{"n_layer": 18, "activation": "squared_relu", "norm": "rmsnorm", "positions": "rope", "attn_scale": 0.177, "tie_embeddings": false, "init_std_o": 0.0, "grad_clip": 1.0, "seq_len": 256, "steps": 3109}
Each number is 128 + 32 x the weight over the matrix's rms, rounded and kept within 0 to 255. Layers, rows and columns count from 0. Numbers have three digits each.

# layer 11 MLP down (transposed), 896x256, rms 0.138, rows 335-441, columns 64-127
147098102121157085098182070127168042126152131131131085133138184145107123132166175196124185108151165096175134101095111106164174197176138115108135112073135095114146117121124103113081106127031153
109139151136119134087140146090172143154064103098113129084106073131088112130150117063160141118126142094135089144061097072072105111131101129122141107134135144079157133146090090168167170140127109
112134137139098115137140112131177156114124143118124123149129142132113106119133105095135115138137073103117145138120110136120154104157174139134114128133127143125168098079135139115117148128123111
137170093186120091164061138157125114159116097125080157140130075063141121151081132137152168197126167210130084118154160110119153171125135129226159121105144142090154131146133117128110106090070106
133121112171107179153164118168098138090126129169106088188117126074097134141159129196087119124095108166137168105180138134167058094212113162127112085143117130144144203116143078085171116090126174
120166149145112110123128093094082200123076153157117135132180122130138125152172151163167193104126131152068095104189086107137123096136147137109089130164124113127137144144131072103201124187088124
135107145146104143156114181151104125145160104175118102141139113159131147199135133112092157085110089090148117103111069156134148169145112134164060106098134117144100121103124135152190169141108150
115108129043140132116096141150154133125074129067139161181103117151097182213136127149152103090091125120156075169157104153157175112157133159120092139153097094093168137131155157085105147131152143
183111096028105093182133178084121154102096127121172100043131158152126134150127123141140112062107123098067150088185141065154156152155088096145111171147121072073067116202125164111114131141124147
108118234088138096127204091149125160120128167133142090113083172157138142126147141170140156085136175135127142113074116134090134136161087103200225065153113109108160107144056182142193098173142142
086131088112105146155152134138132102070033164185117184143165094113222124145109132117115133069192103139159139143102131103110093157171161100185072161173090150152099096124146104181202165073113167
089126189163157113093107038159120149146137168127126112095136120087120172091131123138123136117068129113156115132113137096114134179104080125093170120086134127085152164087133104097104108187098162
193115160116157083121176125171109113108078055069121169123173144107090092165104099141111139114127083114160151119095121142166088146128139186178135098110166073139102157203141104144114136164143153
139125139079157135119038124100183097111094136113166183106192068191104137109138061120110149115087143130056166084172098111184129066132109126153129123090114155161108102121139109142149080093148092
114129067101125111137068110174114194113123113138115088143157101124069154086117125157126216171089128136095115102138083117153147136127105168126124126110122145135141189145134067172117078174136166
164155083116123100146124187136054159145152085178112210091120164152178149168101128113138079113098039152138098183159142153110147134118101122154137114124175082097119154161156132124133124143143115
137120117103154183141087149155140114167108114100140133146182117075134143138112013156080102156101087089081145129087099130140080107108103171146132119124144165101163187147107109047159153146130166
133149080172125138085114180127085102124097121139156213173106148087172101115131153163192089191156115070097099097106166125094128102111114133129054137128101087163114127095184162154081076094112149
156145125152108075104172145126156127161118181166105095074143131078161064195137082126170169158043149125194093094147149153152095125136120124141207108090108152102126094143168137173079186101093125
122094117142109178074109151153131117092121175146124127106138150120192148125068123058171137096096125141113164126192099118146127138195112084059145172142123072177190146127173088117117169113104165
156114123127108130148139148168124129138151165136176027114073169159113114085137097092095154098115154095154153120090106162095095148172113122175060097180132133122072142164086114137100121137158142
068154150204153185155124094100092076145190127159070085180169135102177166088167073093096064128142128102141114145039122180133122151093100144147128193125090095123140128130127136155122171118107158
161184185177149165143141137098084169127206108190104085107158114179187079165170110117149104104134166158119159141089120137167170168134046121159130112140177146103108116105162091165142119104131083
111191160170059148096189130106127146116116127074101116091108146092139114138155128147130141135166126091144136161165177125148102118192122066129081148128151131073093169068110181090168099136148187
113108124118143134158099126162147167117131121106112154117143165127126121127131149080123144149155078123110133148124121144111139090113123117129132133124118123147163111095110134098119130133111099
134153102178127171145220186099162165132138108062166125105163165134148125162092139141139178199122114081087127187112062109145156129131189154140115036169172152112100113187118141121106100097149147
106159089102117179171164113111113137163135121142153123145176169083205106155109155133103080133113137142123121098147190106123124150186103142080143127166090144081051154112112086129129073125151202
124151075134182077129128126134190122112144097204129145069140122131109138082107103115203184164115118103187108132083150085187105118179131144133090125105111061146184117108154109130161166147038138
176125114150087114154118149155126127128124147117134101152140095158153144172092102138209146077133172102137131120098096141154142102113088135155134173127163096134192076176179152109131131083111064
068136174144174137129155085116157184136156086151113115132125047148152156181139145138127168157113160135133156084150111176162158127121138173113170102122154172108136153112117100092150163086187149
162099076101150075069171141139122110057136173132110169084116092186125165178095130169124121045113141134128088118154082138084121102113161152084171062075071156138109134158059107152135110068134087
128111098075180083122111133158150092141131144148090098151116133182137102123115187168123183142195075092112105108111120108142078083186109122119148142135143122123158190109116173145113067103140085
082159143124146120109162166141098145143175149043122129101177123141125148147046126115122157120125203077077120175135146119168159120130128152129104173146089123137101157098120139121085197129111123
189120145125118102141153118119094151088096130123048109109075095153151123086155127164129176093115142136153102159132107169121126104108112112176214191108155113155130101116093101095137193084117079
128124150106147202091119150095075100141123103158136165156124137149169112148131142070141120100179165113125146062135137138125133143038122121165157139113131121115115093093092153123155116108088124
105143110070117126141150124140106135108134186130064152118136098122117128144208127106110086088134170127059129098134143138160110105136141132131112179117141104193102092173100112089136164093112128
111125094161099144168164111073111147115115117130157129097152150147132158150135164063176107105124090126130169125136136120077159112102118121187179104125141108157158109160105112148105127116116120
117161140061110146136079056161090162095142055120089118138121101128048140133113077079068131091099083112129080110184147119106159119168138124143139148183093134129117117159129113150145109210168133
091192141092131135148220112136119151080136097123078141121121095062154108153134102110104200149129102152140160160099113116124131105102125178114118128132172138112151081131082131117117178082107138
132117182093128122134146117133079149115115092082126088180130197111150097130087105030154200103083059129149139162085117096083075238096131148173106127100126138056120174100088155113080059136175151
066089104133125096122123074191136103134159150195148087160099191128164134143144141096166138174143124149122113135142126115167143067143118104111126046172126118104203115132156138123117117141062136
134163122147115134115134169106105147143130136157157063126146141120170101155135165114148121121102122137140094150153174139115072175131147124098106097147130116098164169078136144076163179104127172
147188125143162140139163111125120128093137147136082058151141146131167128120130127152138165172088161091093119104144162126113145171112056095153198091089111106136118186189162145066143082071179122
108122076114085090112063187137135122137159146140134098121187126087202094161090094187115171128105193116106095159167123136139162143156154117213132159096087115114116131121126151159172122098126149
105098140122102176068096082088125105159029136125185147121093119087131155124099105135141120116104168230128123156140078149087140107172074123111134119103100190085186093133143131108144135127174196
145182185151091170116136089170103109152137111187141151196148171085204137129136162153130068127158139164075181083125074130094151102117162122104118124114106102099115120101078084146142156164141166
209130151151107099077139091129145095138085149089089116110109108108172136142076113142110155082062103176110076125107071106132131153105089088122165212156151117161165089200148128121117186167160118
074121120183102119148112046140095111099094103105136138098137080142133112087164156185169165191121158101118134156128155142202137192148140130089143142168112090066172114095117121134085146168104105
123115047091160077128145133083086119085155106058122152111103145106106155032121062095156120054147148140117123167122134140127127121109145186096168101093052130132144086098202088127078121186153060
111134166133141141132169161093066086153147134115151108161120125140180159133094143160064106154189100136133105170119165117089109100109125146142120166086125119116092121158107137167132108075126134
189123033190120067101091189138150114122052137148080127185107149093197116141099134139147184131168219094145179136153156145117116085086187088123125161124124135171043050127090154205133129153122097
111156097115134144116139131123000111140093106122116137125193149163123076122125124002139093110086145124170110124163083125100150145099111120128111072148137121129098126103160098095161132155114088
097137129090134163115129085092160133134151133153102156155111102228202141132105088087128122100146164185080149105131093173149170090098111101075116096112153148139113147111184127187155157055173183
169118137168119154088111147157080146123124100175136136125115111107164179126123122124162110131121112118138181111145173154171184135110166161096143094128123166065118143151175181097119034116110144
167136123143086163136144156175145081038102109072084155197109161090139133157125146139111136148162126118159103096117140108180102053158101100162140163091165115165111127093108100156137123096153094
155091152108156131213128167076129100083156110176121068129126082126092149190158115141099111113083094103089123158098157164101180093179123113111149149077159122148161118044096104134156097160178151
086126158149048097118112096179124118118099096153150154122093135106092147143115158155098055139157165150136114176065132142120119140113037147189123066114113186136201121132107038111100159203121131
151078084127137115095087129121171117170110158099135110145092095182137141166149113175088168102133145104144046099123115096058082123141142118149105090191128113100151107170089111092128095127135148
170103138115125143105117168103051167149098086101077117146134098127151110137089160109144110104131158164090086132157093172050120189102140163153129130113083145191117081137086119156071206110063070
098138114128137139145098070101083106151067153121102193146156111124126105127114055132070162158110121089126110155156064117145086128146105155109107092158092093113111142125171137134146131147082138
099146124122143110128111117139177134116124142136127149141141164137130121127137112069119143146165084092107133140130135162113123101120123122130146137141097147139169127101106141130112131120115092
156149177105160096158083080112081166171087116098131175093150149130093084087138134112147116161203097106158091113116181124143096139100107110170134134091091080111156095133190179109109036154158150
169135130219124140094152150129068131128058136160137125145125196041143136075173149167137067154172171184102190150134134078123168151136093155074087134121181105126171188123142149169098169086139147
133136147131152158101173096126131093159114114142133082124118052098136111142074126116167073147142139135162187073172160115157140110144109093066146129183109174074102150128160138142114098090137112
112124197105103106106090099117092116119132160109127185155110133123131100116137081146101072088170137118119112122196095125046083056170083146112078159137095120151172100154122111121042090149091255
156137156119124131195153149102125198114130155212139038128205076175123093155151138155115083132141120086139152132141088106090115172130100139134177154129123129098143157089115163090180122117138111
070174111118142173135128079116119112109082116144185139169097148109162137105119089094161166153088145063147119124121157083144149147135204123162130129124174123176060218091122128140106097077108172
122127156180097167147205128174067140105099147124099167103138129122116206122131136191109112134134153102104135147124101134126176203169141166136109058161116118109050133159126112116110041142114108
187119094181166146148085117152142124152096151134085129139099147080124127154084136159098075141135196168143105138103101158127125131160147107157118140139127106099207127109138032167106113180119139
149101121086182127153152132100152095075097122085162127147116135151192222143130162151123136102110111096111070081128170162141093121174150130164098130185171091070116066155108139082067116105136127
124143109198121066087175124132099129159122142083150146145068157184091069106115083144077109132122048097181143128136142122083150178093187112090132123154161102081091140122125067139059131107164145
110062191105083133170144132153134106145158197185190119117122139111111119121131122159152108082153127147131137124104084123043145139171132123123144131159072111105133199140143126174136191150153158
113180163157104151192214108098160079056161143150137118174108128109133105089119110149082080147163040122178157142162172104086115134096125144124116094156163165075087171124057171090137128162134122
093118085134128154118124118088138137122163103167129068090121172124110124143133148152141065133149182062062161123113077150082150138140155123151112161183155150172096094143164064115135121152089151
142101071202159087084118108157109151145145095099190133162139103115181107143148147135096121217093137211093124106073115100148098161099113114138105094114140080133152255140124077114109080117137141
168150180147116102086098210124132170109091123128184151130184117109190182133193091163119156092117158139203139174087113077143135230136188119131097148100091126136147150156128143068124196111129125
076066132134115143133136111198126139137150018110129165104146133082165095163074135127122127123123106086145094072090082129161128169103151136159142122087071111140115133084136158148169104152104145
148128133213090214098126173085089154137094138047120120082106097138176112155081121081146146117160134129104156096103122155099154128094081103185070121115106101185068162098108144123183135111161132
157117139049142104131121145106160099155133143148182143181131119142112153156129169172138098090109134143131104102172134140157151135110165152087106101160083117148088170130131139124118127132163204
117147134145112108119126113187123052053098154122107052139166150079121113095159174107127125146072126145190086113150139148133044085136069140067141115143112112127129084121114129124119029195152091
130139135134132145139161120164169164102104130161130185135073123103124174107143097098172130114105141155075142107160163087144120173136109109122172070111114121139108128117120116106144110109097129
060123095090090067158127124124089115120089094117106185107168161104110107129089125142101109119174139053150164126085065173123116104097149119107152187131133125141090110130081094156095144097120097
141163199152140108193138122125066135160139090137142118131179154145082120195083092062140114145221125106096151161156074139092132122203141131130122142145129148161085101078167130150122104113108202
105163138087155149145181136140047080126106126174137127130099135090112081165136150146173134200156097188121068095118093131123135112106077103163169101087137099156125159160048170095179104165183120
122094144127195182175157179126118129118136165159126152124052208150189103103138147180167114127082134181079131155120145132072111164177149138141077070186147088130109097152109163213130156085171210
057160111165164093180165184144122079172112137159129095146104178074123136083171120150116209153183117109154091121163099150131184163122137094152129144135141156114130079119209124120170144109046186
113074153118130170076135145097046144152111138167161114123133104157145139185135093104140135137157112107129203175172125084112119111182118135109125095150140131114153104102126125124108120154099170
147137160087104105129129162105113084114108156154149134108113157096120066141180136093150117117096085131157119183080145096181072112153114117147151078145102135059109118171127105164136128110119140
107154131129146109164159175135070188189143176217067174126107082124089140152077139156184176076088110155140145145160135138113166134155159150088145070132165181166111119163152140190134142116211132
065112189116134080130140145120121077159096160125157163177113123147120174065210162127105183163072085178133133117106158160154107102086078147106150115130132150113142127122165120121202119149173060
099149067087123075123147082123031141050116129132147051075158136109125198196134107169105161106116113103125112156116158147136160131113176105117112123156172112130120115115105174116095140107139141
178149132137110138163101083150122148119081184114089114086113105143132097143084120188113185191138091153136108127125147082196165093130124144079131108186182081091079122117145201058108183141166183
189086104101092136200077172096093098165119103171179105083127104166150118078101168087142203114104155113142093170146149112114090039180182138164141134135107106139151189164164096102123073119069090
110091107107130193068136182106164100149127130083199129129134086116129148070095181066094121184070095173157077074242162081169177086113139109137164164181112169158147186222124122170095078116108134
120199134160090128197121131098162204144095113144136096137146116083128155117171093113127134133150140119142079102135141162087083089105125132085085118154156098089137165135109176095160142132090064
165116121110156133082100096148135063134123134087113115122144203157118142088094109133092103134155116142126139098104086150147178191093187118122142161116164167102101079119120096144085146101176162
138120102098132143130133064073113156124141138108182095150200073157146162117102156156159152140138090130070079168129153118148072124188129107078084083080054143110152143102070141108119128134159173
116075103156138113166148142140083154159082067131198150110119135140117159132086114161163164166075135135075095068173109039074096113097125116139158076154160130144126167103134145170091103139133111
138084151078161106107000138083181105113076091129061154149146163125081066133099121155141092153124101075167165164122151054120101177152092160117103072162152126102124161152086122135091118110123115
188084078056076141142120137010135119167086091131107119152076135137124135040050173117097165102153113111160106133173145128098152098085163062140178111117165147147169183157152141148158178115159220
151149128166123098181109132008111143186161193121101061124125126135202090151065141189157130142134084130129147133139093176123134115137149095117152102137133088140108164142132159188129134161158092
083119129093165122142118128149180126116168121107134099196166113151153111116178113187136093069090102089148108152123102135135137174132105131119140163143178106138130142142149102100106135155126146
131176124135130118130130122124085098116097110181116128173108119109079135081149142097122162101120105176131092082155119099191122127123111106144157156103114122080132176094105142119145113152118088
099105163161090065184192128113092111158129148127099126140117091133167200148096131153102066208137134111142127206091149143130157132097125176080171157129070133124107132093108106133174106157194096
104149083092150132180122188155129148109137138129147133138153129141146113146088135084149136154114166127130073138172172118144100115119105176117095158138162079141092122135115043150141118141146214
177150129120151103163165095126122127130183165125111110116100148209145149163159134101131069076158090036084090130124147140114091160138130161087113081163110119086171134117164141141163133152110115
103128130140100165148150124088101156095117141116133098128115180127083138138118154096122084116151112139170109155114128085065146126127176098170111126137132126090078123131160113125119126120164142
# layer 11 MLP up, 896x256, rms 0.137, rows 336-442, columns 64-127
157137105164151193140131162138150129144124181103117131116163144120153092136119122117100122137129105143110149136126078189189168114156149120109173133145099179135114089127125145153155140110134157
116124191111169126020145109041130104124132114171137137134107145114110089167112140130101138146151147117119081152114126096157176171147126175189139111113155100091137116091123132133131136130164061
132151068057119164106078144108124096144179131097161128136147162131099170098115131160131145128084103159070105129114130113135168121119130124080091094175124100130116110128133139185131108142095112
147146132186130162168117117195094138092081128141116160112092082060078192164110162124085146100133117109139112182116140186133108224086089179130147096167092147212084111138180097117103159126099074
175148066152045124114080128075153138137084139105138192114127184059138156198150131133168121174139138091147193143160091176163114115165099177112128169099112106118157133102148138139136160149118127
124174121181163120104195095169099116140113174068117171170145167149070101145149146114084176099138144103101093079102108156210144139121188175123073089167105117112119141141106089139164126108122124
119184175119147169191125064143140120089074123140071055109075132118159064175155108192089113133171108144206151057106136194143170094138161142080149127100067122152100135101073187152093138102167102
104149170111116199166111134149117085159119064147152174125171100167091073140212173123100105109134102173149070167132154155163095121108119109120149119108122147106120148163124133113181139167142075
119098057086159157184139159092132127146139171151115128105129112140157170132131167118121205107211121158101133163056115207136184124070118129033070156148162104229082125162128073108091152130164106
100177118168099157157103170094153159114161136044122124146203094100115136102086090107150121176127104108077125119140176131122087124070135177164124150142097117107093150091093142102164111175090103
162129136079129129121088116087083092144131090112130103146098097101137167142130120083071112132154118150067108070111145150123107103113102134120101180167125145174098126088048145156121133157136176
092103092124128177181127146105152136120146154077117110111141152145131109141178077125131072091166129121179140132134136143090135160113185183204129170110139113117137132144106113146129153185099084
114155120150122187133169119142130190141142058113092093063107161061119096158100165125150129155167092110170105176094130169099186150138143138115118129187119097129160141177143158138133157181129186
144100081188164133105100122137146142163124096172146114144054170082169142115080169104147143128130135122091106101077162125115096128113146157118065152158111110101087152126104130123106164117118097
113086164121115139085125075177153097131076172127111078132092152098124120122175057134082074118156087107136138159104075139164150142143105154089153122107038095157161133080158110049123133148111139
109112148121146127124199171176147172133101104101142099147117117164094129203136158137143139017178102147112065140073152195139112128133112094148151145128049112130073132079131120094185140128157093
123056131079112148192097083156114143121114090172133110151014237115120134113151089125099106140140100118103100113148096129088140167126098068149142105131115170140153119092120132107080096121179098
104166103144123131074098146102151143206133117099137112118172123105029169048029110150139162186137109114112137094178129176174137113107099116103125134170131191110183151120143127133137092102068168
123107107142151136133099115150117067131137100144155121138097095114129159154139140143147129108130152119090102171142191229139109123049115113164152103091128063152135103106143126040123141139127135
104118146091132141095103116132131118137118139101179077099071160130130170109114171138155174105071115096115126117109112169152182142133127071125118127104161113142122130135148160113151155117093112
090153154119140121093072119146150139125149119111132106145116073142091118198131102134145118107147153148094117147132104091130161049038119113106145126176090109140123148101140113154148091119134069
134113153155104126124162120117089142121124116108075109097147094148141123109090141166139157137128121117093173133124159170186108128047138185078170102206156115203139170157124096084151177155113173
069084133108091117153174119154105127143076090109074189189165177132103139104074146120048139081054147153177138172169131134125062145166136119057111091127101082140138146115058130134158117137100065
222072111161136169179128130192119143124175128138123153147166099108099140142102145112123146094188131153134145103162161101143086156099126088088130175166113097083125148160147122115127114122053108
152096147143122104131110123132164176111097101118158103087134103101120092116099110123168151107099123142172122126103120094077155137179097128117115129216112113234055107158092121197133146107160098
076183133158124159135190070141096154151090103185133118064111144170140132180108153167183096132127141152107079179128092116157152107134129138044120084151107113069105106098093114130148176144102105
174128084155163104093084118101176118077130127126166144135131165119097144093097113102143101103106096102186066161068122148128120128153169129137128152176091138167133142112095130155086200077108124
152134149119127167116184112098127130149099134064123096120132225143151146165142134142094117143114100162149151170086097100204129144196107106143151173148053114136117179134081155124123081179149148
114083146142197144145126172175097097124188084104164121102117112127152123109199129114112115120154215153145097188157165133154195141141184162215116142098145093100135066078145187177115119125058145
086127162161105122110144077133160175109095120107078093109134162093108129128089167134115168094102074126140147139167125126117097048135107164090098063141229134114134065143138167176182086116135121
158186056139182127131134139130117095085138127166104121115162187117050163106137112150164150142113165139138119171147165129080148106117146111138146192138129180173128098079107120145114144128113126
146102069130143086126067067133150199094151108155133099081137078104122168119138068062090094122195160133116132084099124129092055132133128199094126162193071194155153109137118150073148172086124198
093129133119127185130116172146097153139129119150152148160146119104159117184128145141150167081116123099078124099103170119140128101134127078112103131097062147128097118086112099155148122116137170
160093186081115106107137121156086130106107129071075100139057193112129143091113182170132093097105095143102197164088156179161127216129108156123138155092111144116080120139129137129152072118133208
108112125134216160155114099148127082117112164092152124123096112116127100158108184087123146109119108101110123128125071090131145123063130069117100111129178136150127102185093054103212136051145024
113219115101164090130121133125172128126108156090123117087103142092129145131099141111127143142125124155132156189110093135122097127110147168091132107111131111122138119132100137158113130137155145
086153116087144146100141230144129077145081160133189193153135143155184146169112126140160138180089111135114161065158097167136119104075124165114173110086186167083111085147176139131199129065109098
070065152125087161130114115073092125162175117109137071128089135133124105108137113127103126113087187119130150138069186130098122141192129167132086158116176136147095163165121099083048112156136151
128098122108111158100153079137146123115114137141118182087140044079133106132109164119114098076141124147150132105127104064079145113132127169095136126137177137122148058156158121238187135108136109
125100099128140122054121148134109117155166094137149155101140149134113100090117160165124110091131147125136141068111131070150136122130124147125065126147168082108158119140144176146118159136125191
147180123136108138139157107104119150097105139129127129161109099090166156124118157191125111084161083130104130114124166085161060156123126147162126167142105136137165124116144092115135139183145137
111136148134186184076112190084121148112107101129130175181070166111120073128135110123159113162098127103101125099116174190180053086081133129135130110150086195097109108150099128172085096145103118
176062222160126126086144081167126148206178116144113169138143113139127136177175088137078139145168119162094097133078074059094116093159205152107173120121111102146093129154128090097090119160114103
101132166118139165150144076134107088158093193063064088065135109133161113095128179122156135109155100089168074126089000123068111076093072146136192096119149224104177096101142147134111151110158104
138108038124128100138110160133113138095150085098130091114119126137066083112099170138133133114128125150157148127114086120159140180146154146171125168097209117117138143134103108149115128104118153
088129133157151161145147162133133087101115115101081162095140107145099105109133162093174103132161107164099150113120137116150105186114133148069114134138117140111131154075185140136157096078111149
111147121111124133129106143084157085082206114113146181191137116146137129116165119135105171081174076098164119161138131136165087111109114071105130163102183102131139109116110128071174199164107099
124113142128131053086124143108101148138156118112157204168128100089106134128130139154209124152066143078137124120130134150097122141107104105167089127066128139131155140120136117060120127169147112
159050094157109089166136107083134138105119120144074125182130164121078095153106071186091112153092130157150063132116109191174119152138159093127136059151132117123162044151086127115196108111143161
115145125147141161170113131058145201096152165145104087093167157109120196147093114145138154156097135140067130162114097133110144133096122150111131139172134111198068170191175108133127181114131144
091155154146139130135127160070085131135096120127149189104134083158115089140119205058149114120134158130142142089114108110103084126080167132115125110111099148132052136122096149110128120099158183
123097111137179155221102110130148092161133169127113168185168106145129161124112124140146159159155213145151114176091152083164095167126113131102117163141106095069154116086105080167114168124219127
129150199144156141108097105170141168125117114072121161100136109138130104191159124132131155154131154163180119101087143111128130112136141105058076159113168153165144000120120137091196150202118143
158102120108138114084139166170101123102079142141130103102070122067196154148127136114120079086122111082136140126105061115132186028132160138179140128124132149163157160125034089076091123165187135
115120149202155134146081111107124104136151095136102153155094144160081057151086149139113106158129136171117073086138112102056119066113120128113076126171124143128117056027179122136102180144105144
104035170130155180048068141177108161148125086109102139040088107110106184080117192107136078129089150139086031134145154113112130121143119161148153082110142160117179163112196189205100131128080096
159095094092103100125113129126141137101177099132111086131073088059161105111104124151157079077126135096157074090136087169163147167087099161085103152130047131116068114177098086159121113081175104
088196125150137134088099125199104154161142105170189117067123190193153148095101133146141097143128083187174124075118144095132144142105132095066123130169094157146100123062120140129132067104112111
058141082159091117129088093120077149110114133136163198162115123120104081142141096114131127063086155117097156080093132151143086124103128105086095168074083167031130162129057123155096127081139112
198153156138152166071113089124153081107144133159125147128126147114106157147150105162107131107143144097121148157155214123101129165112088117118143078122139102177179119117105139129116131156137051
116122022133079146151111107134108062110086152171138123096126155082150139159173130103146162098172103149092192088142117122096179140161175127133142097117113104151174033166091151099125209209142148
080132112111103162103139154118159125120163090113143091130137123148113059150170167136150069150200112127104137140091087131122095161146146108160114125134146162188137167170068125117076139107140096
137154066144099116050089159128126165154097155131120132112145143102130179079113149141121096106160139087132175032110097106107131153126162117108183128169144152081165163121057054104153141167194120
120119108201169141143078148163112174059169143098148166080172068080058148113166161137114134147141160084152091123109113137159076157154092093126122124093146119116127103154056130100177160113181173
172110099177142123184125080131098097154104140110105156137170090130101094124166176137168099113130110125124096175122083129128166129114183126131178130124085159084167204132184136112138196194127184
082109105076098144143109156056125138131136124106139103094204138117105037155173117166153143134146135144184130117141136193135167118118143106098135156146141177127199151132137153101095137111120132
072116128111107107128077126155113115115174085187102162120140102129111106097153152127148136094084157134169054069111128124143088136093187116118144141136168128101100071179137160156186129130089129
151057174173123017134104105181188151174150087140197140091119149096113136076073132171156093077098187111090067146102138164129137097118140138107202110095156056128142123167062154117100147151177134
155115183203171151168158090080154126082163112133115104151133103129135112112126168113124110088100182151114076129084123168140135131113082086091140186111129172089117116128151152165085147134129116
176127149128085100122113167118124186123118128117144127086167090156103088157087146157155158130135163083130186099096092154149123143140136168113166162134138098142166137093149174086080182139100164
182153139149097117116116115167110165054115156123138135146152107111134112206094187117159128156118109133145129084109086216089165110188128100073139064126142130127120129123148130173156101113128127
151173122109074122153063124085116093088125129089119177103077107120127119131110149140106176095096098160190145116149152133162119124127125155096153134134128151071164130141121131134118091093126093
111125141100106142086107130131141073138117069143058096133133114229171136145115098138120073167147106147107095164149134115110081143108123122120169070135102147114176120188165048140124140194103072
104159138178074101102137046154099121123167096113100085100138121157137109145115080098120158201193169177092139144145179093103178188102179144116142128100097120124095140139153123068164157131096115
149077166126173161097110140166118121121151124067115081128135137143152181131146176172135059089019093129164207157141137082154110072130148122156136162147199181108114175159072121066149119094090123
117153153150113139098084132184111185140145153112153193118133086109167088174144158082105132158159157122114134175150159126144182184142147175119130135163132120098091100114088106141081167147110098
132126096131091146124114117069129134101095117135170117154129146131136144160124147127117153185157146114202108113080120173092136091138094115128126120194117092159175074162123108135182143119107150
127153123115125153129147103124117052096170160156180124094133092125093143100185069072114176138086142136152113112134202164146184116148163176156099180186129141167112092145123117120149122105113147
094117146129071153127144157118140117106045153100102073099153159084124065082113213105143148116169192123124151137148076144144113050103151093127142141155183097123089136049120175182120154100173114
115075162121112148072128167129161116111109119074133178107216134199147122164124199133057107155124106114139126129119134095123141064091119137146092154123130123124148149185093153137140094145196133
071076118118089140092116160145164122126149170073227144078104134153136117088126118106149118178135067110092091154099112110120101193122117169090142142059202120148144091082094146143140100070118128
127102075123104134118118156165121155105175111142149128145146122164142108137137161108104137081102080199121122107089068096117139110126141158096089067145102117106124050117136104108132139187140054
121110138153089111114110135154113116108141126106093141105124128060120086104216108109102112161107107154098133124102178130180111132121139134065128181130107159117134110105139105202110154124083156
114156173184132092097086114111087139125096146164126169134102073101225207145153140125141155104094182104118183185118048171141152099139123152101127089104155155079086106095113087122136126135152122
134165117132162113130188103091085108125096113122055137123126028110115183164127123095117145121157174171146160083114123183135110110128136101139168117109079126097102120133091125106114111119072161
092158141121145133148112155140135164165119069040198138098146167111104241133120105143087179152148133131077125117105113151085122081143153102120194110104074117137088158150122159159149164149080125
103073109092162136149135199150118146111142108103152141151201132137153164117151092080156154133112144153137164161135131108124148135091154148137163146168135100182121147122116169082101140122133124
154165080186174162110163114114132104117150080135130129107104109065113161139127164189090118054116130077120148149145145126143152132201174117054089225166183102100126141125149134183117162160191122
130102123076157129119169177172143139104141127152138039143086147109112112151070116106134107167125198123130098077060125145157158155123121111056130095082146141153120161174141128097117135127091106
129130079113085136131146161106165162074115065132068158168151102145157103125127113116158107181120193146104163116153085152163095097175088141134163136110126135084170159153109107157094148093173077
143105117218141196138090090121159172188171137135118148113152118137171135182136165131144101155119172130123136168097105158104198159142110170140220118128122102125109156100114139123128093176160163
118147124129132193230129138105117153160110060110161155130108112111069080091069154096148098167097092118208090117167092126147082121103155139160064115207128127093113137094136177135175105121092094
070083079103129247137106127111129136094174165164163119138148135176152187148167165125156163111168126175125136102117085118124105136107141164145189194137206177165158130165111105117155060120156132
123104154152116191145170137166123115092137101107114127109111137098147162102110128107110152091117106131083149109126155142158131090119114147102119121101103126148115113118171131112147132162167134
114111117215081169159195129140153160138147114056164106103138153153195119116150128098112134130094110123085118132073030166157151096179129123132078103146129165177109140153136121123124192095090154
187099135195113138095100119142092237153075089127129127119117106132118097081084133132150120119113129078176074115086054122082112069162086123131126187119140169132189151123137100106170178064116104
126088177091108172099156185131110107145165075160089238220145169162156081109122164211166083154137159152144053115109059069129133089155120126164109184166114146154160132153113132101132150120073096
154078080126096154177101136151130110127083110161144166177127095187079126151149159125184122085128134091094108170094123110145151126166121144084153107146129132126127177156081113127176095103130063
205105118160091132172122110040140151067134149111150143173172089125117151110095103098087149061084148202130150108160042134164171114121187124092116166111092155088076114103071146116122091111162158
154103188130084134207165185110194122141105157103172109108145058156165180213167140082164079111140171139097132143082140109131158079165126114174138167171151143077096149057125147100097131130091168
165116069143121156119136186134134159150119134148142090123147160056165115187042094099107151090152044147127088171121156113160168107084069202115139105047054170160146138131118127078098126091093155
141127145127136170165128086176094134154111105182215125101138133166134135198106156147186151125147082143116209144115100150178178155121149153147153122130130144142138111138163160194092104114179137
158154140106142194158136067127136194156108111088092098096107110132132145155061134152127134151101089152075184117108052104148102125147118153126157138102129074111123109123117158135127130134139169
121113138173150053113120089149123127139104100112191124108042115083124160110152166177150101122153124118125066170097075116081120173112143138130144113096112135105125117147151132079171133106101119
174149096080103118160128145178096062099153107094129106153109098142143119138140172043139128140098112149129137133107124123151163137107142138150128126108134100152174141141094076117134113166176152
140143171114177114097152144144140143141135132093150104136182123187144094111136114078179135093119123121098179046091071111057104107139107107144129131075153120140129126130142185072172135128135157
114118138104099083121154101167127205083091114104136172132172158100083147128173136125129123144155133154103137087142159098091157084043204121080141157121145161168097114113113140162106129089115095